From a checkpoint of a small transformer trained on Wikipedia.
Training: a variant of Adam for these matrices, 458M tokens.
Each number is 50 + 10 x the weight over its row's rms, rounded and kept within 0 to 99. Layers, rows and columns count from 0. The size before them is the row's rms in percent of the matrix's.

# layer 3 attention key, 320x320, rms 0.0243, rows 209-255, columns 128-159
103:68 39 60 57 56 56 42 60 66 31 54 51 49 47 48 46 49 46 44 46 42 52 34 36 41 51 53 51 45 43 60 54
092:41 49 45 55 56 64 40 38 45 48 67 51 50 42 49 51 52 49 35 47 47 50 66 47 60 56 52 51 62 36 56 60
095:57 68 50 57 57 60 61 54 47 44 41 62 46 65 37 51 44 45 66 43 52 42 49 72 51 38 54 41 56 41 49 47
095:47 67 57 46 51 58 62 41 48 46 40 67 41 47 37 55 30 57 44 49 55 39 43 62 45 47 48 49 42 48 47 47
090:61 60 73 41 45 38 52 44 42 46 50 51 55 61 49 43 57 42 35 56 51 54 46 63 64 62 54 51 37 54 44 52
103:64 70 55 54 44 66 73 51 50 58 55 56 54 65 42 59 37 59 48 54 59 37 49 55 64 48 54 51 67 41 57 53
095:65 53 60 60 46 54 79 57 50 43 40 67 53 46 31 64 41 57 54 60 66 39 50 77 55 49 55 45 41 30 58 60
105:66 55 44 46 45 64 72 49 64 46 42 56 53 53 43 43 50 53 56 48 67 46 46 73 49 49 42 58 53 44 37 58
113:31 54 42 39 65 57 35 32 41 48 58 48 46 51 68 62 43 55 43 63 57 58 63 50 51 42 50 52 47 44 36 45
095:65 39 52 58 42 55 32 50 53 53 52 47 45 37 52 47 60 44 37 54 57 61 55 55 45 65 57 44 41 51 53 51
099:48 50 48 45 56 28 51 42 46 49 50 43 39 48 46 62 50 50 44 46 60 68 51 54 56 58 29 51 46 49 54 63
108:47 62 42 56 36 67 75 47 45 54 42 45 44 71 51 44 52 50 43 48 71 40 44 57 41 42 48 44 64 49 45 57
102:53 46 63 61 45 72 74 46 57 57 56 50 59 62 51 53 46 40 52 50 70 44 58 75 52 31 62 45 55 45 51 48
098:49 68 42 46 41 51 66 47 47 52 43 63 42 73 28 37 39 61 48 50 59 46 52 61 57 42 56 50 62 57 42 58
110:44 48 34 45 49 52 45 35 42 38 44 31 54 48 70 51 68 47 43 61 44 39 47 42 39 48 61 53 48 51 55 66
108:59 62 59 56 45 48 57 54 58 48 47 53 55 47 40 46 60 42 50 40 38 51 46 65 56 45 48 46 50 38 46 69
113:31 50 28 41 53 44 46 41 56 47 43 66 60 59 45 50 69 42 41 48 47 57 53 38 46 53 42 47 53 47 54 72
123:62 55 54 61 47 59 30 31 54 51 36 45 44 55 39 55 60 49 21 48 37 49 57 63 47 33 32 55 76 61 48 80
103:46 51 53 63 51 33 28 48 53 45 42 46 41 42 61 53 48 56 33 45 51 68 45 54 45 47 39 51 55 51 53 49
107:55 46 49 58 58 44 50 67 53 66 45 67 63 46 66 42 50 61 40 47 61 50 55 55 35 55 40 50 40 34 59 63
107:54 43 54 38 54 54 55 51 52 50 52 56 49 41 49 57 42 43 38 39 66 49 66 67 51 58 54 45 46 39 52 74
098:49 58 39 44 53 57 63 43 58 38 46 41 43 55 47 54 57 55 67 44 48 41 46 48 46 41 55 48 44 48 48 39
099:56 62 25 50 53 46 46 43 47 42 57 51 52 48 47 53 54 63 54 58 47 40 60 57 43 52 51 51 46 41 45 43
111:38 56 46 46 57 46 64 52 47 47 66 39 70 49 47 61 41 49 68 38 34 48 34 46 48 47 49 43 43 54 36 14
102:46 59 51 59 38 30 38 56 47 49 43 54 56 58 65 54 60 50 25 46 45 54 43 56 47 42 48 54 53 43 55 71
104:57 51 49 59 50 41 51 55 41 53 36 45 49 53 47 54 42 49 31 46 55 48 41 42 57 45 42 60 50 45 57 62
099:59 49 53 39 47 58 55 57 58 52 53 43 57 47 39 48 52 39 57 48 38 44 49 43 39 46 49 44 47 65 49 47
102:55 52 57 54 55 45 67 46 57 44 50 47 60 49 47 48 56 52 27 51 57 45 48 62 42 55 40 54 59 57 38 57
097:45 43 68 44 48 38 53 64 44 36 50 52 36 56 52 55 62 48 38 50 45 34 68 40 58 55 48 52 43 52 45 52
101:59 59 57 51 41 35 55 49 43 64 44 50 57 45 45 47 42 62 57 55 46 49 33 68 41 65 42 47 49 40 44 47
098:60 49 66 52 51 43 56 50 40 62 43 57 39 59 52 50 51 44 29 47 65 46 56 57 49 46 50 44 48 34 50 62
105:39 37 41 41 52 37 45 46 54 61 52 67 45 43 49 55 45 43 60 44 48 55 45 39 53 53 47 55 55 49 56 34
118:55 46 56 58 60 60 41 58 39 47 51 54 55 37 53 55 45 46 47 44 62 46 64 43 54 56 55 47 45 35 53 56
102:50 60 73 59 40 47 44 45 51 48 39 40 45 50 51 44 55 52 30 51 74 53 44 44 42 46 53 38 59 49 43 84
128:35 69 49 49 40 53 68 44 40 48 55 50 57 67 50 51 34 42 37 44 68 39 48 59 38 50 39 38 43 32 43 74
102:46 61 58 42 46 59 56 40 50 64 39 51 48 52 49 53 65 53 45 55 64 52 44 62 52 59 48 41 59 55 43 81
104:47 46 47 49 54 40 58 51 47 56 45 46 51 49 40 49 50 63 61 47 47 39 37 45 52 33 56 50 56 61 54 25
101:40 57 36 51 46 41 50 50 46 48 60 56 54 51 58 43 38 60 74 45 34 60 47 34 47 49 49 55 59 56 57 37
103:45 57 32 52 48 49 48 45 46 44 48 44 54 44 58 43 41 46 53 58 34 53 54 40 46 52 40 45 59 57 54 41
107:55 46 41 48 48 55 69 54 58 53 48 35 67 61 34 50 55 55 51 51 34 27 45 62 50 46 56 40 54 46 45 58
100:54 51 46 48 57 58 42 51 47 39 54 47 58 57 41 52 43 38 59 38 55 46 29 60 63 47 65 47 51 52 43 49
106:41 54 41 51 49 74 58 38 56 58 46 45 57 69 41 54 47 49 43 51 35 48 42 65 58 52 49 53 52 63 35 60
109:52 55 70 50 50 50 48 35 53 46 51 55 48 52 66 53 54 41 36 50 58 57 69 54 42 51 38 58 61 51 60 64
101:41 48 47 59 46 59 54 55 39 60 63 42 45 56 43 55 48 64 48 51 49 49 49 53 53 42 55 29 38 44 56 64
102:44 44 62 46 38 30 38 37 46 58 44 44 58 48 40 49 46 48 43 56 42 51 57 47 57 39 44 52 54 46 41 49
109:50 47 33 44 55 67 68 48 48 38 57 55 63 62 33 51 33 46 62 44 29 45 33 54 51 30 52 35 40 52 43 47
105:34 54 30 63 45 51 43 36 59 56 65 64 50 38 44 53 56 50 63 49 27 51 46 55 67 47 52 57 46 50 64 51
# layer 3 attention query, 320x320, rms 0.028, rows 210-255, columns 128-159
091:57 51 39 50 51 56 67 55 62 43 46 47 34 60 61 49 79 53 48 52 59 51 50 51 37 46 48 53 38 46 36 57
091:55 47 47 38 27 54 47 48 51 46 61 56 43 35 39 59 56 53 45 58 39 36 46 64 49 67 53 51 51 74 55 61
090:63 43 54 29 44 47 58 58 69 46 67 42 52 39 54 51 66 41 51 54 44 47 51 46 47 52 47 43 35 67 52 56
092:52 18 53 60 47 53 39 47 57 57 47 58 61 36 62 55 36 68 39 60 57 45 40 48 53 59 65 40 43 52 54 43
104:71 55 44 29 22 45 46 51 57 41 55 53 33 48 56 61 59 53 36 51 47 47 49 53 52 57 55 38 41 59 69 53
085:66 51 51 36 37 30 44 60 50 41 61 53 35 39 57 19 68 48 55 59 43 59 38 56 63 49 53 44 42 66 53 40
106:65 48 48 45 31 60 40 42 48 46 70 47 50 47 51 42 66 38 46 51 58 35 36 52 41 66 74 35 47 71 64 61
101:57 67 45 49 54 51 52 56 55 35 44 57 40 55 44 47 70 48 33 58 33 55 45 53 53 60 40 47 55 73 42 72
090:39 42 48 44 68 58 47 51 39 54 41 46 31 48 43 46 64 57 58 41 57 69 47 45 49 53 57 51 35 32 63 52
103:59 52 48 55 60 47 24 56 47 40 44 49 61 60 38 55 44 60 55 55 51 46 42 54 70 54 70 46 47 50 53 47
094:57 40 48 42 46 47 45 40 52 44 64 42 58 58 51 38 46 53 45 53 63 41 29 42 58 45 41 37 45 35 34 41
098:63 57 54 51 55 45 51 41 54 50 48 47 47 40 47 44 68 54 44 55 43 51 37 46 51 49 43 50 42 63 47 58
095:58 58 44 32 25 57 53 40 44 63 58 42 50 44 56 70 52 47 59 33 56 30 34 56 58 66 57 37 41 63 34 49
100:33 69 50 52 63 51 51 50 39 59 38 47 45 51 53 36 71 43 58 52 56 46 66 52 52 48 33 53 71 50 37 57
107:48 50 48 54 43 59 56 39 43 43 63 57 68 52 49 53 54 50 37 62 49 50 42 56 56 51 49 46 44 67 45 63
106:57 46 69 73 65 48 62 31 50 50 53 50 54 32 60 35 57 52 47 53 40 43 54 71 58 44 51 46 58 47 32 53
113:49 57 51 47 55 45 52 49 25 43 43 70 44 69 44 54 55 34 67 46 72 75 45 65 53 52 53 54 48 55 40 72
104:45 52 41 48 42 53 64 60 49 32 49 45 47 66 49 48 62 39 69 47 22 42 52 39 54 41 45 56 55 54 41 45
105:61 49 52 49 55 42 47 48 53 34 58 52 35 39 47 53 59 43 45 51 53 60 57 53 59 44 34 38 53 39 52 46
121:50 57 52 57 64 54 48 53 52 59 31 34 56 44 42 59 56 48 47 70 58 50 31 58 58 48 53 38 42 39 56 46
102:52 49 55 45 53 45 44 49 45 48 35 52 45 59 50 53 39 28 28 50 58 51 55 57 48 56 35 49 58 51 40 57
102:64 44 56 59 57 61 50 65 39 51 40 80 41 63 41 37 38 37 61 59 39 46 58 41 62 51 46 53 55 53 67 50
118:56 54 42 27 32 47 42 62 55 62 69 36 40 54 39 40 41 62 48 57 42 48 41 32 33 56 52 44 60 41 54 42
104:63 55 68 46 67 50 60 42 51 40 41 56 56 46 46 44 62 50 68 51 42 56 44 47 49 54 37 55 69 50 40 49
101:57 55 37 42 36 57 57 64 60 48 62 52 55 64 42 48 50 62 63 45 50 55 44 68 60 49 57 54 50 51 44 51
099:43 57 47 48 57 51 61 49 49 45 60 42 55 50 47 55 31 59 46 60 46 50 57 79 56 63 54 46 40 41 55 55
109:65 49 44 35 45 41 42 58 50 63 54 51 78 56 42 35 36 61 46 35 44 56 57 63 63 29 65 43 50 45 51 49
101:26 49 42 68 55 43 38 39 32 65 36 64 60 47 52 49 62 61 50 65 51 68 50 58 36 47 46 58 43 70 45 53
120:50 45 46 58 51 36 54 56 48 48 59 48 61 36 51 63 46 56 50 55 43 44 46 41 60 44 57 41 52 59 52 33
101:57 62 49 51 44 48 42 46 51 52 45 36 67 65 32 49 64 49 39 58 47 46 32 61 50 44 47 32 50 66 38 52
119:33 57 49 59 40 44 38 36 34 41 58 53 43 46 51 45 46 52 66 47 48 46 70 48 47 55 50 45 57 27 44 54
153:46 49 59 45 40 51 45 49 49 60 58 37 34 37 55 53 59 57 44 51 50 67 53 51 45 44 32 47 46 47 68 53
129:53 55 50 48 50 62 46 42 47 41 60 47 53 63 28 45 53 40 47 39 58 40 32 78 60 57 41 49 46 40 50 69
134:59 54 45 43 42 59 59 53 62 71 64 27 46 54 40 53 43 46 42 52 50 34 44 64 62 45 58 36 51 40 49 50
124:67 44 51 51 49 59 49 59 57 48 55 37 53 48 30 50 52 54 53 51 47 53 22 61 63 54 55 44 43 53 58 63
132:38 45 33 43 39 47 37 61 52 57 63 45 43 59 54 39 43 68 42 55 39 48 56 44 58 64 44 55 42 59 42 36
122:51 50 35 46 58 49 39 57 57 59 54 33 48 44 50 49 49 56 42 61 48 34 59 43 52 63 29 46 56 35 47 29
140:57 32 58 58 61 64 63 42 45 41 39 61 40 41 57 68 59 33 56 42 56 58 72 33 42 48 57 64 61 44 53 57
134:38 64 57 30 36 52 63 46 60 64 51 45 51 57 63 41 39 36 32 53 55 54 55 56 54 56 50 52 62 55 41 55
101:51 47 48 46 59 58 53 54 56 54 67 43 53 65 50 56 64 61 44 48 45 37 50 40 61 47 63 47 32 45 61 53
123:58 47 46 52 48 51 52 46 46 37 46 48 51 65 52 41 51 27 51 55 70 28 49 56 48 42 60 52 52 62 55 76
121:44 46 65 65 60 55 56 54 49 39 47 72 40 51 56 50 58 44 68 51 67 44 50 58 63 48 40 53 47 55 44 66
121:54 52 56 40 38 48 45 50 69 75 48 56 57 49 45 46 41 26 30 55 78 57 47 47 47 43 50 45 47 57 41 42
113:42 51 36 44 64 50 41 59 46 44 66 62 39 50 38 32 41 64 62 42 32 52 44 55 53 56 81 49 46 59 42 33
106:48 67 50 41 56 49 39 58 47 72 64 47 48 59 49 47 56 49 42 54 72 54 57 52 50 47 70 43 61 31 38 50
106:68 39 60 47 57 49 54 75 38 46 47 63 58 61 64 43 48 31 48 58 64 59 60 32 31 36 58 64 56 55 47 48
# layer 3 attention value, 320x320, rms 0.0264, rows 192-252, columns 128-159
084:40 51 44 46 49 39 55 48 51 41 48 46 48 56 44 31 49 47 46 57 50 61 58 50 37 54 53 59 38 58 45 40
081:63 37 49 61 51 44 52 53 45 58 42 54 32 44 49 47 44 37 38 45 49 71 38 54 60 72 50 59 55 47 63 56
090:54 52 48 42 62 44 32 34 45 74 57 44 33 40 47 41 40 60 54 42 37 52 53 54 67 65 26 66 59 48 52 45
089:47 60 51 61 41 51 47 56 52 58 40 53 29 48 70 41 50 44 62 53 52 41 64 50 22 53 53 60 47 52 59 42
086:41 34 60 59 70 49 64 55 52 39 44 51 30 55 60 27 48 70 39 42 53 28 59 54 57 49 57 49 49 66 39 70
081:57 30 45 51 23 49 36 62 43 57 52 58 46 61 52 61 52 61 57 22 66 52 50 51 58 47 63 56 32 42 56 49
084:43 38 39 46 27 37 59 39 56 59 33 44 48 60 51 61 50 58 61 62 57 51 47 59 41 53 55 51 34 63 36 57
089:38 50 40 54 50 42 28 32 56 60 59 35 34 58 36 45 57 56 60 51 43 57 29 52 41 43 59 46 54 49 36 52
096:44 41 60 37 52 55 71 53 40 35 34 47 54 61 68 46 55 55 48 50 48 34 46 58 50 33 67 51 61 53 39 51
092:56 64 44 52 45 52 42 34 58 63 65 50 51 40 58 47 52 34 54 67 30 61 40 45 46 48 41 56 60 46 52 47
081:60 53 61 32 30 64 61 29 51 65 54 49 68 39 46 68 45 42 46 71 52 80 50 59 53 57 32 64 39 57 76 55
091:75 59 44 67 41 57 46 45 67 47 67 38 35 47 25 41 38 42 41 19 37 67 26 33 63 65 44 62 66 66 42 50
091:59 51 51 58 48 57 46 34 39 41 37 47 61 59 44 45 53 48 46 63 29 40 45 38 53 61 59 44 57 38 53 52
083:63 50 46 40 53 56 58 34 62 45 61 45 58 47 43 42 67 54 28 56 52 53 37 40 56 46 45 53 51 59 51 58
088:51 34 54 64 51 34 46 56 34 72 31 53 62 58 32 62 54 34 56 84 44 50 41 51 52 67 54 54 39 70 60 51
098:55 67 47 58 62 36 52 51 55 53 51 62 39 39 35 62 56 37 43 32 39 58 37 43 72 53 62 65 56 37 45 52
088:75 47 55 65 50 54 43 39 36 46 54 57 47 46 58 71 29 56 52 25 46 53 53 53 34 39 41 39 36 53 60 51
082:50 41 48 57 39 47 43 49 37 73 38 48 65 50 45 76 47 57 52 39 56 36 56 70 48 55 45 54 60 39 65 63
091:51 67 47 47 44 40 44 67 66 51 39 61 31 59 40 37 59 41 63 37 63 38 49 55 41 53 40 77 53 67 35 53
086:34 61 43 40 64 40 48 54 37 43 54 62 62 31 49 63 40 61 56 65 67 52 74 54 53 57 49 38 31 43 56 62
091:57 44 47 74 61 59 43 48 52 43 57 49 35 39 49 42 43 54 42 37 51 54 46 54 27 41 34 42 59 45 47 51
091:37 52 42 41 36 43 47 39 68 45 63 47 63 57 59 36 49 60 38 54 56 45 57 47 43 55 53 41 65 43 46 53
087:53 51 60 61 42 49 39 47 42 44 30 50 49 74 51 54 42 52 48 71 59 48 59 48 32 46 51 54 38 37 45 47
082:63 44 57 36 46 59 44 52 44 58 61 52 69 46 55 60 33 44 53 27 65 61 45 60 51 64 52 40 57 46 52 42
085:40 52 60 33 52 35 48 40 57 36 37 30 34 50 41 36 46 57 48 52 44 34 51 50 70 51 70 34 48 45 37 62
094:36 67 47 62 44 49 50 48 41 46 48 61 27 63 61 58 49 50 58 53 40 51 57 36 45 56 55 75 57 59 59 53
090:62 43 59 66 42 42 50 44 70 62 55 41 41 50 54 38 45 51 44 42 55 56 57 50 30 60 48 48 56 61 55 51
085:63 69 43 24 69 43 65 40 53 47 49 57 57 68 26 44 70 57 41 63 56 58 36 42 42 44 38 50 60 59 42 64
094:20 70 47 58 53 42 64 61 47 31 46 37 53 39 56 34 49 52 52 62 44 56 53 40 35 43 39 46 37 75 47 44
083:41 62 44 32 48 38 54 44 67 43 50 55 53 50 48 39 53 51 39 71 37 34 51 50 44 67 43 42 60 61 50 54
086:53 40 57 39 43 46 37 56 47 56 52 33 48 61 58 50 35 45 65 39 43 51 50 63 55 38 32 45 36 52 46 34
083:55 50 53 52 36 42 51 38 47 60 41 36 52 45 42 38 53 47 50 58 51 42 46 60 45 59 69 47 53 41 55 63
101:51 40 51 56 33 65 60 64 59 47 44 47 62 68 53 31 65 43 63 42 49 58 48 37 20 44 68 52 55 66 51 57
106:46 48 48 57 67 52 56 33 25 52 48 58 45 52 35 52 48 76 54 73 50 61 48 50 59 45 68 51 46 40 48 55
104:43 60 52 54 63 55 53 52 51 44 63 41 68 31 45 53 33 48 42 57 49 67 65 48 58 45 67 46 60 37 44 55
113:47 55 55 23 52 39 52 36 43 67 57 52 63 35 58 69 40 56 59 57 57 48 54 52 58 65 59 53 52 29 68 64
093:63 63 53 49 33 43 49 54 55 44 35 41 48 54 42 43 72 44 56 47 59 43 40 65 65 44 44 36 81 54 44 55
113:59 63 46 63 28 55 47 64 51 40 39 25 42 54 51 23 55 39 63 49 43 57 33 39 58 45 50 52 32 45 33 43
101:56 45 60 45 48 44 40 49 37 49 61 54 45 54 64 58 62 50 45 59 35 48 53 65 73 55 45 49 65 73 63 51
111:50 52 45 47 23 56 46 62 53 54 47 50 55 58 33 55 60 42 53 30 38 48 53 48 55 39 44 54 40 59 69 48
120:62 36 47 53 22 50 42 42 45 50 57 41 35 48 48 39 51 43 34 55 46 59 45 67 79 60 49 58 70 47 58 51
106:56 52 47 30 54 45 50 47 46 65 22 43 56 56 43 36 56 67 57 60 57 58 31 53 61 51 58 67 52 40 49 47
098:31 41 62 38 67 51 53 61 57 66 43 44 53 51 41 39 48 60 47 68 55 61 31 58 79 48 44 48 67 40 34 50
087:53 46 51 61 52 52 49 34 57 30 44 39 42 54 46 37 65 47 56 49 52 58 37 32 42 40 54 58 45 64 30 32
085:39 68 41 51 49 51 60 56 45 49 45 47 50 55 54 52 22 42 47 48 62 51 48 47 39 56 55 66 39 56 50 55
101:63 57 56 44 29 44 38 37 59 60 33 58 50 53 65 52 52 43 62 53 60 26 42 62 43 46 46 50 38 50 47 46
104:68 33 58 48 27 59 60 61 40 45 40 59 64 43 43 47 40 49 50 35 47 44 30 34 24 49 50 39 34 62 35 32
122:47 65 48 38 50 42 44 45 54 57 46 43 38 48 37 49 44 42 48 65 36 59 60 54 53 39 36 31 43 56 51 41
104:33 64 56 62 58 53 54 63 56 46 30 53 42 65 55 55 52 53 56 68 39 25 67 44 31 49 44 56 36 51 53 52
107:40 46 56 42 70 62 45 53 62 70 54 72 69 53 45 40 52 63 62 43 59 44 62 58 51 47 61 72 45 36 55 53
110:43 59 52 58 44 54 49 48 52 43 42 52 62 39 68 40 57 46 44 48 52 46 59 44 58 43 66 69 35 36 49 48
112:71 41 53 44 45 43 47 59 62 55 52 55 58 41 39 46 46 36 51 47 36 36 52 45 53 54 50 51 62 44 63 59
112:43 41 48 58 71 52 55 54 51 58 61 65 69 42 46 59 37 50 43 34 51 53 63 38 43 44 63 53 81 47 66 45
115:38 58 34 46 30 63 53 36 63 48 57 42 60 35 49 48 54 49 45 51 40 70 58 57 38 43 38 46 68 51 64 57
118:46 58 46 57 44 56 58 27 58 55 76 68 59 29 66 74 36 56 43 70 46 35 67 46 37 57 42 56 64 54 69 56
105:62 69 43 62 60 58 38 49 29 40 42 49 66 43 44 56 40 57 60 65 57 74 52 60 54 54 63 47 67 54 66 57
112:19 57 49 55 58 41 56 56 42 45 49 52 49 56 42 56 58 62 62 45 53 75 46 50 48 51 47 44 51 38 42 40
110:60 59 43 60 66 34 48 74 53 67 45 42 44 59 53 32 45 31 53 68 40 41 66 28 47 37 43 74 44 50 44 44
096:44 54 39 30 54 50 43 62 63 45 52 57 48 55 65 53 53 45 49 43 29 33 60 54 49 44 43 37 55 45 67 53
111:66 44 51 62 81 46 42 48 49 52 51 53 57 62 45 41 45 59 42 32 55 39 62 48 53 44 58 52 45 42 42 51
104:43 50 53 61 56 54 41 55 50 44 51 44 24 59 35 61 52 47 49 60 50 53 39 63 56 60 53 42 55 54 27 54
# layer 3 attention output (transposed), 320x320, rms 0.04, rows 192-251, columns 128-159
077:61 29 42 55 55 62 54 65 40 51 50 48 51 55 54 38 49 62 65 53 50 58 51 49 64 49 48 49 52 34 63 36
084:39 49 53 39 47 56 56 68 47 44 51 58 50 51 49 40 42 54 51 46 37 57 48 64 66 63 60 49 54 36 55 49
097:58 48 67 61 33 70 51 46 86 14 46 43 61 53 50 48 52 37 47 52 31 44 32 61 47 38 46 40 60 63 56 51
099:46 59 52 40 61 52 55 38 58 34 54 41 65 43 48 49 53 43 60 46 51 65 50 66 64 56 50 58 52 64 42 56
093:66 54 45 45 48 48 40 58 51 27 44 49 61 45 63 56 65 55 45 65 52 58 38 40 46 56 34 36 39 68 70 43
082:33 61 46 46 71 53 43 40 62 60 52 53 61 51 57 56 32 42 39 65 52 34 63 40 49 57 50 40 51 57 31 58
083:42 43 52 45 72 64 28 61 61 47 62 36 36 51 50 51 37 48 35 51 56 58 47 40 45 51 41 38 54 52 58 49
087:56 48 77 52 48 55 59 59 26 35 61 45 59 49 64 55 39 36 40 58 60 49 41 69 47 69 46 47 57 59 47 49
102:48 60 30 42 58 55 34 54 35 58 51 39 45 28 38 57 48 47 50 58 47 63 57 21 43 68 42 48 27 23 41 42
098:53 41 65 51 55 35 67 64 56 44 53 34 53 54 50 47 50 51 65 32 69 58 61 45 63 33 56 52 44 65 55 59
081:44 36 55 40 55 41 54 61 40 53 42 68 29 57 46 65 40 43 39 34 58 29 51 57 40 40 52 52 69 51 50 44
097:56 61 54 62 47 37 59 63 40 50 55 51 55 58 64 45 51 37 40 59 31 50 31 69 66 49 67 43 59 53 62 61
095:47 55 48 45 47 53 38 53 66 47 63 63 64 36 33 63 39 47 49 57 32 69 39 58 45 56 51 63 44 57 42 33
090:43 33 45 61 45 38 37 64 42 54 44 52 44 50 44 54 44 60 65 58 48 42 57 50 48 69 58 51 41 37 44 22
096:33 62 57 37 56 54 54 51 52 60 59 55 53 44 40 29 49 48 30 41 43 63 42 70 50 49 51 50 69 38 48 47
100:53 50 49 39 43 46 49 53 48 36 59 42 52 67 48 38 51 54 59 47 49 42 60 59 49 30 30 32 56 64 53 59
090:33 44 39 69 36 46 42 32 64 60 46 51 66 58 39 60 44 33 60 66 50 34 38 52 60 53 61 45 58 57 40 59
086:53 39 59 24 52 45 60 65 56 47 66 59 38 58 46 42 39 46 52 44 45 47 31 64 52 45 48 31 50 52 50 45
098:63 51 41 36 59 62 38 53 49 37 58 30 45 46 52 49 26 33 46 47 36 54 65 44 61 64 36 61 41 53 58 44
093:49 47 58 62 56 49 43 46 55 56 49 53 37 59 45 39 46 51 58 37 68 40 44 54 59 30 59 51 47 43 53 40
095:39 53 63 53 36 53 65 41 57 52 44 52 70 58 54 56 51 37 52 66 48 51 49 66 57 58 55 50 60 67 45 56
092:50 45 55 48 51 58 55 57 48 36 53 68 31 45 68 69 58 58 55 53 36 54 48 47 46 72 51 63 50 63 56 50
087:51 42 53 42 56 58 64 59 52 56 67 52 41 55 59 57 46 44 55 46 50 55 39 62 39 63 54 48 58 61 48 57
087:32 62 39 56 59 41 52 26 32 66 38 46 44 50 49 55 50 54 38 47 58 42 59 37 48 57 47 58 49 41 33 60
082:65 61 52 55 60 41 53 58 48 41 67 57 61 51 50 50 56 57 40 42 51 57 55 37 59 68 35 44 58 49 70 47
098:66 42 49 26 58 58 48 61 43 52 65 54 54 26 47 51 40 38 45 64 53 61 29 73 46 50 53 57 41 46 61 33
078:45 54 59 68 47 29 59 60 39 40 59 50 50 63 62 47 43 51 57 42 42 39 41 66 74 54 45 42 46 66 56 63
091:64 38 47 62 55 57 42 67 48 40 48 42 33 46 51 50 53 52 41 53 40 34 56 34 50 50 60 42 44 23 69 53
097:50 44 33 43 45 45 70 45 44 55 52 63 67 59 62 54 48 37 49 37 65 64 52 65 65 65 54 58 41 41 51 57
084:71 32 39 50 66 54 58 66 48 47 60 49 44 58 52 50 45 55 63 42 56 68 48 43 59 49 59 47 46 25 63 43
083:46 52 56 69 54 61 56 30 67 50 48 33 45 56 66 44 50 35 39 40 52 44 56 24 41 65 52 45 52 50 38 72
078:43 48 64 59 55 39 44 49 56 65 53 57 50 46 49 49 53 45 47 47 49 48 52 48 45 40 43 50 49 55 42 71
104:54 69 48 36 53 46 56 45 36 59 50 66 47 36 50 54 31 49 43 57 46 34 72 63 48 52 41 54 49 50 28 55
092:35 43 55 54 47 48 44 48 59 41 41 54 52 70 51 58 67 52 44 52 50 37 56 56 63 39 48 52 56 47 59 51
112:29 51 40 70 56 40 55 51 44 36 57 44 44 79 58 45 55 42 69 47 56 08 55 56 69 36 38 37 63 52 58 55
115:46 61 54 66 57 32 53 43 74 35 50 33 51 70 35 60 58 58 48 56 41 48 26 49 44 42 42 49 37 33 41 52
078:51 58 44 38 43 44 48 51 48 45 50 52 51 41 59 56 40 47 56 54 39 52 65 48 44 51 48 48 56 54 44 37
117:55 65 37 34 45 44 59 56 49 38 31 44 58 51 48 72 44 41 48 59 62 31 67 32 25 64 43 54 41 63 51 37
098:52 44 55 62 43 51 67 49 59 58 52 29 40 52 54 35 57 42 63 49 53 58 42 51 38 38 55 65 47 41 38 61
114:55 36 60 41 67 59 53 51 56 42 44 51 42 48 56 54 52 62 53 49 53 76 48 43 50 65 59 27 37 58 36 43
118:59 64 45 45 51 67 55 50 61 44 62 57 62 55 40 48 32 43 45 46 37 49 50 57 35 53 49 34 45 55 39 48
100:46 62 35 43 46 49 44 36 65 43 36 54 46 58 40 75 55 58 55 55 42 58 59 48 37 60 51 39 50 46 35 47
100:58 56 44 52 43 62 43 44 47 46 43 50 54 67 38 52 67 51 41 48 49 63 69 42 51 47 52 44 66 45 66 51
082:51 47 59 52 42 48 45 40 44 67 48 71 39 46 49 48 50 52 40 53 64 39 52 71 70 69 49 44 48 58 62 71
076:41 44 48 61 57 50 60 54 38 41 47 52 39 55 55 46 44 49 59 46 51 35 50 64 52 55 49 52 66 69 54 57
098:55 60 36 64 39 58 58 56 35 56 39 54 58 34 52 57 48 38 43 52 40 39 60 49 26 69 53 39 55 47 41 42
107:38 49 47 53 61 54 62 61 41 72 55 80 35 55 65 48 57 51 60 45 30 50 74 63 63 62 63 56 56 68 46 52
124:44 57 69 46 45 81 39 46 45 49 44 38 66 46 71 61 52 52 46 46 53 45 40 47 72 50 61 50 48 50 51 48
111:69 37 53 40 52 55 39 34 42 48 43 50 46 28 46 60 36 55 48 34 71 67 44 57 48 60 55 42 54 56 54 51
104:49 55 28 50 43 31 51 57 58 43 35 43 39 54 31 67 50 54 54 47 33 33 38 48 43 53 57 35 63 46 43 43
108:50 48 44 47 54 40 51 52 38 45 52 65 41 49 50 57 55 61 61 31 55 44 40 72 42 72 43 35 56 55 64 52
114:57 52 54 36 49 50 54 61 55 44 63 52 55 43 52 68 60 63 60 53 45 40 46 46 59 61 60 63 47 65 36 64
108:62 31 53 63 49 47 50 66 54 45 49 36 39 59 56 39 61 58 65 55 46 52 27 45 41 44 55 53 54 50 60 67
120:49 47 55 60 67 44 51 41 26 53 56 48 64 56 58 43 49 40 48 55 60 59 59 55 38 61 49 54 44 48 46 48
118:46 37 53 51 61 67 50 51 50 54 71 55 47 35 48 38 54 45 58 46 38 57 32 62 56 43 55 67 46 58 50 63
114:49 50 43 57 44 42 50 46 57 44 61 54 50 56 39 59 45 33 57 63 42 12 54 57 60 26 53 70 52 57 35 51
115:48 62 45 43 38 46 46 43 59 44 48 57 46 51 50 48 51 48 38 63 63 55 71 43 65 38 44 51 56 36 57 36
110:61 55 39 41 47 55 61 62 46 40 53 36 39 49 53 69 52 56 52 51 56 25 38 49 42 30 47 48 60 62 55 52
099:41 25 60 55 47 45 48 49 57 48 40 31 57 62 53 42 63 49 68 41 56 70 41 29 39 70 59 53 41 54 48 45
112:57 30 46 67 44 25 55 43 43 47 50 46 32 69 38 38 57 44 66 46 46 47 31 43 48 54 48 40 63 54 55 49